{"d_model": 256, "positions": "rope", "batch_tokens": [32768, 65536, 131072]}
Each number is 128 + 24 x the weight over its row's rms, rounded and kept within 0 to 255. Layers, rows and columns count from 0. Numbers have three digits each. The size before them is the row's rms in percent of the matrix's.

# layer 10 attention query, 256x256, rms 0.121, rows 144-156, columns 0-255
050:131129141121158130085133109113162111152114154124119148100154092140106193136130136176165152136132147112135132136009127134086131126119144132164102154120131114097123103109139113144119160103109179127151116129142125133072100106151111138104131130172181100163153117120108140134155112112125103111168115132155123126077088095118124106168107152131175152166133162119156134149089124164113118098144115103112138119130114171127137133071148119138140153150153170143124116161126125143082105132122132119143165123132155137135105077134113090136108118101116111161112143128136115143143154105153107148145128161145113140128142112103132133154104125154127123123098140129170137135120141184122163103105074126163095145143146131112143157142147104133106134147103125160098115085090104124132125159085130
050:130137151156189129117116171178173107145122103133144160127167130100183119148143123100143142130081142075159165143074117146135156134095115156133100095133146163128083142116091129088123156124167122128142126132121100109145119109167145137116127144126147146110120128136120113147140133082159108144176076152141112149138125116132108144143103130167137090096166148116118080130069159144118108117127157124180094153080148146111130112111138139168114156140111075107123135135131122143140134132176112105101119131105104144126120087110103106129130137125160137153101150107122115108099164073106153115040134088128117127104146149110130129146151104149131126104147175145117123097143098120121146110128129171139128134133122106142122111103136140165103126126090108147099139121139128148099119138178139
054:136127152063140158136107081131143126050129149133146093146115132131124129096146086171178102162171120133157088089133131161094138088195145142146140141140116111118181114116121141127175157107097143120142146126160128123066155098113139141088135106143117169138142130132127139159141111138138116095143124109179165104138139095125155125114124111103144158133117134145129109115108111154137105164106090122088127141159137119125162099135133071129157098155174114103122124134137147143178118129131146140160134110135162138097127135142143097132163090122117120157149133120126113147120119147112103143117133168150135121111092137116105071136128134097087110101126149089161117085121120131122144130106071101176136109146125143137059135149137133110117111127148114144138147126118091158106137121091137
050:107131122166109128134176143121145112120148130144141162136143139119127143232121149147098145129105137087116131186128131117101130134156100143107157096118136115117100125131130130091143137143147159072152161188140161105132113116154161111110148146112084127119120132128137137133128081120114096096165095118155135127145159143144093106147120120134193112116178104115164081058115134121107118114148144135107117134109127166113155092144106091152129166137133135073102128119133081152099125106149108096150163123113154111131095108118146155148110111145123119102105104096151109152140143114153139141141096144158130148099126128137144079112109157113118126130159161124100127091095121149123151146147109113111105090139151134100129131130092108129159129119083127156151152091099104181128132135167142
051:159127146141143136101152108112160179092139142106122157089143147116142161173143138092155115121117113102160120174127120150105173140174090135135119090144111063146111133125085133122128137155089119106117161137133116132171080139119089112116147110119114096163181109119126109132166107086119114139139117143086101129125097114134112087140140106118134119097093152116144141127107106118146125156099148092125081136175127143088146137114166119085162133143136117126115121131134127160153188125168122126124119135131134158167102118099144133114107188122133101074149117149131129140134131099149140134167117127120126143081116151077135057147157121159090130109140140123154121102127098170134163151101098129155108112182137146139125113159122154100143117129165126120111128172113112127160141148117148
050:099130117148141140123148185134183118108118149151126155104160093137121166123164082126108135141104125106145141142138185127197130139156117154125101170142161128113131145178073124130123143153112128143135111146129142160120121157125137137154141136120109133105086135160125084139156127119123104124144126141124110118148102117149129202174126143140150079151148179072128108094124161125087130129119151118167168133093136171130143115141119099091134144144106125141130156115144126126129127122138108112107143109137142143137128137132115092151084139130122105097152133151104096100130158080092110164116151146104104107085119151123163131140109150090095124113124118110157113101087133115173137145130108174114084144124166116101137164145136079092138170143146117110115155138117099182123088141157126
055:082127150120174121151121122146148127133141139129112126150127073117166143149138123130138183141115127093138149176123167210122146146120144138139096170143121143133093128069142127099144177142141150210136128089137061110111143122140105171143089081166137143111134124127136131120130144126143165103144136149104094146108160174122140116126158147085131110133131143114126143178147098148157138107132183155133119124099105111120127122150137144146090143144130120114145108131097158152106174107127141129138133110131142131153116130131120087160152126128169167127090104133101122142117121151108149172131151177116148109067124160087141139144088114149120138142132173119105150126141152106108114118128133113131125142127128170126106152092109117120133102102100132119110070116143160138149153136086136
056:123165121142139114104119131092118138102152113142176124116104137127156114126126139194145097168105105108114138131078165199127112117121157092142154179120142099111168140130150103103125141119125140168143141150137121082087175139105114140079133062150114087107134112125133100121162090121125152102090159142114135118113133095086114146127130127107095125104123165070117137130128130130115118101116104196127103101106147149111099143162155077122142100121156143097141059087137133093142113119125143137159142145092131146142136149142135115146133112126109145138093120095149105123119165164154119144144123152136167123120164094128143120113101141140121146101116123107140136142091108152131102143107126105152082082071140137151111095151144111101111121096106111133108115131133083115118117103144113
060:114077128153114151148105157141086157137142072101147076120075136113103108096126125134130113157164132150133126112167116116114104080142181081127173146135120138129181109131149186156148112087129165161115163139086114153133116148091094106117114114152147158120129107103094107130141176153122170145077135119127115111132166143114107143107119127108126129139125106182125198134134136146086140119170102128107128110115114145138108140121113132126113109075141120148134163121135095131131124174103129129116104127152109160121150163162124128091174114159128129148107147103091161136148056121130132132137109108126131174152154149141142170137144162126108080111087116162104123152122137102121174168129124134140118129102147096128114096119125155130103138123147120128113115136111108124115158130104140
052:179152128136116101114104127131135159056152127140103147103114152113149126110110137112174135134166138127127075127113117139117099176118155098129144122105127077103130107100157116129132175131094119158114143143144122072101154112101142105121110145107152146157130107175144137130101112099144120161157124131133127111138122106115120102120143105122128141123114119103111117104125098107116133110144094158094103126146130061143142144096121161142123102159166117108125103127137089116107097115119090119107146135127152099100132085127123175156125103124138106111128145086134115126163109109151136139151135127126100100169099084090130083097157144140105152131128161155156142128124092221125139155133100080147113075087115161110100190179124079143133131128118137130112124162128150119134121107111113
051:109092143096093078168156131162134116133081126105130100125122131111122117138161136125074127114107142087125133102150111142165130100171100112106110159112141129180094173122132164155120116129146129114101132137124132165099130145127156158124132140144188166133136149096136145092165166133106095121138119107138117140132172146152187093137115137108089153142112140152142135197129130103152105106149089117109120108141111118131113096123122073127134122141087123156133166107115110134110133170137097133137139136140158139127184143151099112153125135145120160115129119130124084126117134137148173139074140107096135159110140154142075157084092133130144122160118110125078125139108101158126158148156129132101189093159121125135154121128138148110107132170143141148136161075110171136145149131109119
058:114119128131138120147154159117138103145129075136111133207105124112113147104164135112107139097151130113113156135137121138182139135105143145156132091125149081125156128068081099121149125128130109103127119104164103149152138122116090109134104103132165137139123118112122121104114132161166132148154130109124110159102163135109145174119122128138129141120156107124178143097153152129138138157107144163164163125095129144145078137167126163107160107142124140121107135131149125142087153135147101135133132141126114147119144161111073106115107131110127148121140122188157101134092146104100187104134158106129113122094107129122141105126134137144149160148171143142166144127160144074147124113168097162111193149183111088129135139085129143165190136127104130143153188114157120150126142123112101
069:127097133137096083136144121157107088181092102116123137136128138125112120084110149143092183132133133130124162136164064088155127124123098138120136137145115126124147114072120139161190143136167137129134136121138117145149150089130172134120122156126103125148101119100116116170127133188120101169103126119105103123114155143089128105115135115135094094133124135147146154151170135170130125139155109113145158120094103122143079122139133140123155105163142099113136161101106115119079105121142114124131135128111100142132173138113143125097143118168107148125101100140102137092128089157101158115086169080138146118138120157140083186084147111102151096142129106152113117153126159088104144134175143135113167106135117102130151108134136162090118163107164145107134111103134164120171149155156103
# layer 10 attention key, 256x256, rms 0.13, rows 144-156, columns 0-255
047:151114123130124128104121118146138112159092138154127129090130147147111119141146110114110121149123138136138112132095145152133125140101147126102168083123142132144154128186157118134079112087141132125168103122166164108147077146107135048111106109120105142101146146141161129122107143123099155176105080108115151182164109132118153147090106133139110135088089105143104114112116185144155147142123134104184108142146159122108158120152141109108137139111111103119110142121079131088150129165115120114105111101129091170109148134141102159167141128122117131164147138109147074151143143164140102133096140135131130162132151111154104134100174144187114075114076128156079077109146154132154134108116162145099119148147142122162129123162112142173151134103126110101144158147159134119136121125145123
048:140158135152100148084126110086126142142125158134103120099118145130133117075090101133165163118093139119110134136146138029188136177120119138144166124143157132114151128098123125151152128116054129121100108158143135078116090160129128116114112096148125139111147158172140132082097105120140127122152074162159111128132066165124111128100130132092110158131158099136112108126124132100130110114133143127116157099106125133138112151118102121115139142114155140164108147097119121095101126145117161139101158124136108155150121147117148117142092109100093148154132114151075097100133099107172130126135096147139091164135130106132127140155147103129108144133117110144111119091138125150126164171125103116158145104109133134136109124175151123142145146106139124153180088143099163099177107093142133
047:134143110171114104152176164108137121160173143103116155154113116156143135144100137146091099116102110133100160139128111129135096155129134113085151139145138117140103111092135130112090120115129125139116106197086186128159053128128137099153086135145106132160122111144114100093136166094123087106146093184132093139148138117136136128127081118144084138108165109114132129158106136082143146108125118182099090087143145140127111128111157082089134156093079135136102146156112086125124127102111136100135117121117097109130131132100134118121127132128179146073129137158123134077151153155117144116102124153112141117132177097099133168137098125116168112119074108149150127154150112109116121145161159151119118172113148144092131122157148131141131135088107140116137129133152112124119150136106127
047:115120154135129122141116107132102147168158143157124077157118124138111146106107115153171168154105118124136113116123129141173157147071131115133174121178136146095102122089152108142163120131168093120128128136083084128171138147147126123152097132133112143195146131170154134079087139134183166107133139154123115134138089120152127115142156141129113153135141102142158093097106050129162116167118140167134097094122133127118125143090131106170119122087112113153136151120126136119104151114104168100112148156159100135144138096170116129105136193104124131137092175123132098059132125126117170109109151130111133122156091136123116128137134112127136149145121115157127093127122129116166119148119177135136131121128123130136131119171133136113171151144092105145094115136119127069113163138150138
048:149082150133148103147113108147109127110164100166128148088076149177121152144110134158076092143134128156124186059119130137108108118126126115123173133156113155123104117145136135113124113141100146112128157129083162117101127119079170095140124084137135125113119098076146128109119131130097102122123096147118125115121150129138110132123146120118076146128135161166116110128084091118121153144163147129122113150158149086147125106117146124149154179137129143128127099155106074089139087138129137151133197129099159122098162110182147151111139089106151167160141143123104110091155123122140114120146143139133156124123173111146136152130161130155157122099095099152116146134132120135128113164131139076122109100073114070145151133097159132090117137130129144085139115141128125117108116111127098
049:137121152123143106173092133146135096160148133123138092115079133136151105170080126132129183163149137123139137144168096124158132115086126144123102132123136133171183110098159162132135106092136150130107148143091123101118152141159145149122172100119190124120139146085139159090141104143128137143105142122130150139096075168141128121135114131098135125131143127170168143142166108135123099128108124080160107136096135123119125114148134103142106091107140148142123108084120093153135132130184140107129121147146109104133165054107097131152112154131106153133130130152126137121151137092100112151075159103135129099107081112166062123120152099162142160088137172153102099122106118130153131114144154100133143114129130142142116096121113144143116135137164144142112129146126138083120155143187098
055:138149135116089172110135118078139151159119105129147099168112141175135114093125141111129124153179120140135139098138087155100111126155104147114129142128138168124140164162110123103108081139131083097125105148143166116140130143121125097102155143102145123132144126099133142176143144119127085122087146114160123128174195119074128060149126137157153101130128114103108170122124146142094103107170082170118145152136174111112108127128159107127145111098134120102116081102134104160166122161154145124143121133108110123121185125121116156123128161117110112130100109123129124109163129118153052146132118113149134106152132122129136100179133143069133136124111149142081146127151109103126121134140125116113096098119109115117134109121160164123111174145135170103176165142121110090136113140143102
056:125133107146115150151142137130084152094126138121102131153138123122161154125165125113111114138122134131155126135060136066169142140136113145132123140120124154140123130093138125130125153142190127107095130169123138144186132112146171083138111150130131168157127134173070107112094115131128126111136031139155119137110147096106180129121109161135138127117126116162131119120195114130138143149112119107122092112170122148119127125091089089123137113152137149140107112155097162144105158127150102124136100106157099087136145137133101109146171137149153126103186138087143126136114148127114129116097158077121135077102132149127110140096138136102120162129151128141100114099115143084137125147127108167065161161115121108119126137092093129163119149096101126109145141115129152165106105122129152
049:125128093133133150088181115123156120137108171103148160141129121105140156136123078135091105101123130117116092150056129164103113135111127095129134152090132102115093137150133114118078146183155101114136083151140180107124142108127149126095129156118130127144075140154138132108131125144130114122166106094122152152138138113138150156159072157173140080114085144090111128112094150105130083142082133132110127104151128117116138111118117138111149105142119098149109110097081185143147127101122153167153131148097156100122139083148162096111110115105155116108105101092128153124135134186133148135106118100100096134120148131126134100100103137152103149158141136103147136171159134132149127132138100178142145175138119140095110137090106134116107126114124125148148175170148117128119136125097103
058:112091125185106139108118131100127118134164158138103121161157104125100116163143108129153147150110127122107101125115144079159179128131137113117127090156110128139139131112096095108123143163168136084110128145141138143111034106154119098133128101146107112126149122134089134090120121106112142138061130119162126164120096088109158113133113125128098134128135093099141162095148133134110141110093147118139135137120132120082133114076117108108136141086113130133110124120087165137134111114108160136157091139138122168133092107061162110151113146125159167121133166105131102156091140154097125139160112139117128180121167149118160125112152129113156074153115131077163120127125130120107141114119121122113123123148134107151144134112134114160177144086094113082091140115112091088096119147135091
049:128126147171093135139138146121110142145109113122155112149120165106129151158157121128153135161149132182149141159125136154107113125123155169103126122125160116137123122145114140154158139128111150123145106159180109128137115100093137107146101102209157147127095112112119063152144040082141171123157143106144146140157144127145127142126113129111164098112143101149110126109118174163135176121121153115164132155137157125135119177144118123147101147132145099125141115155173157133115163145094109138146137117104131144111145141157146155110149156130112125163133122139151172118107131099106158082109109118138120136091119133120143109165185144106100135086137147116119127131150115118158146154099174140083086128144132080108113136123126107150172124099191117133162112118127120113142100166123169
056:108137127110114105125147111138123115111110111106139140123122140153151116133111099145137089128174129136148174117103092131106124115156096142114117177161145146125110126143124141141095125090127124150138155088124164132149154106112146138134148145133124111129105113113139148164130125151121089090097136127085114112134133114122116133158125122120153112128099130169105181188100133175103130134185134120093132120161145111134112132175139146135144117118123148107139132150122097135146091130122173112121128103119186125150144068156135129130118098105161147181135118144119123097130151120127073144106131158163178136167166143144162119139138157137089124086115109133098114128133151122147103161129176135142097142082123106122143070152194127081053102116169146101132115157105142143159143088178127
058:095111139127112139138123106128133140116094128094149135148133138134117140103126121071096113110126150141155119130137127154144121091134146126124092141113177141113106146176146123128089082141136145083170104132155117137143126101127126151098177125134142146176091136113100114158159122129133100081154120114100102113127134111172128149134131111172154149151114119098069145128109181105130146129141115132115167109144127114113125128117187139089143128135115134142140082137113155162140080121102104147125116140113154148152128140125136121162090084074136097166164087174151197126109181118117113118130129106133105120137142143137134086131118144129128169125094130122142150158196105134118127099132107138209088160131129154096158104135138102118099104116134119144118131134114093143142107085087121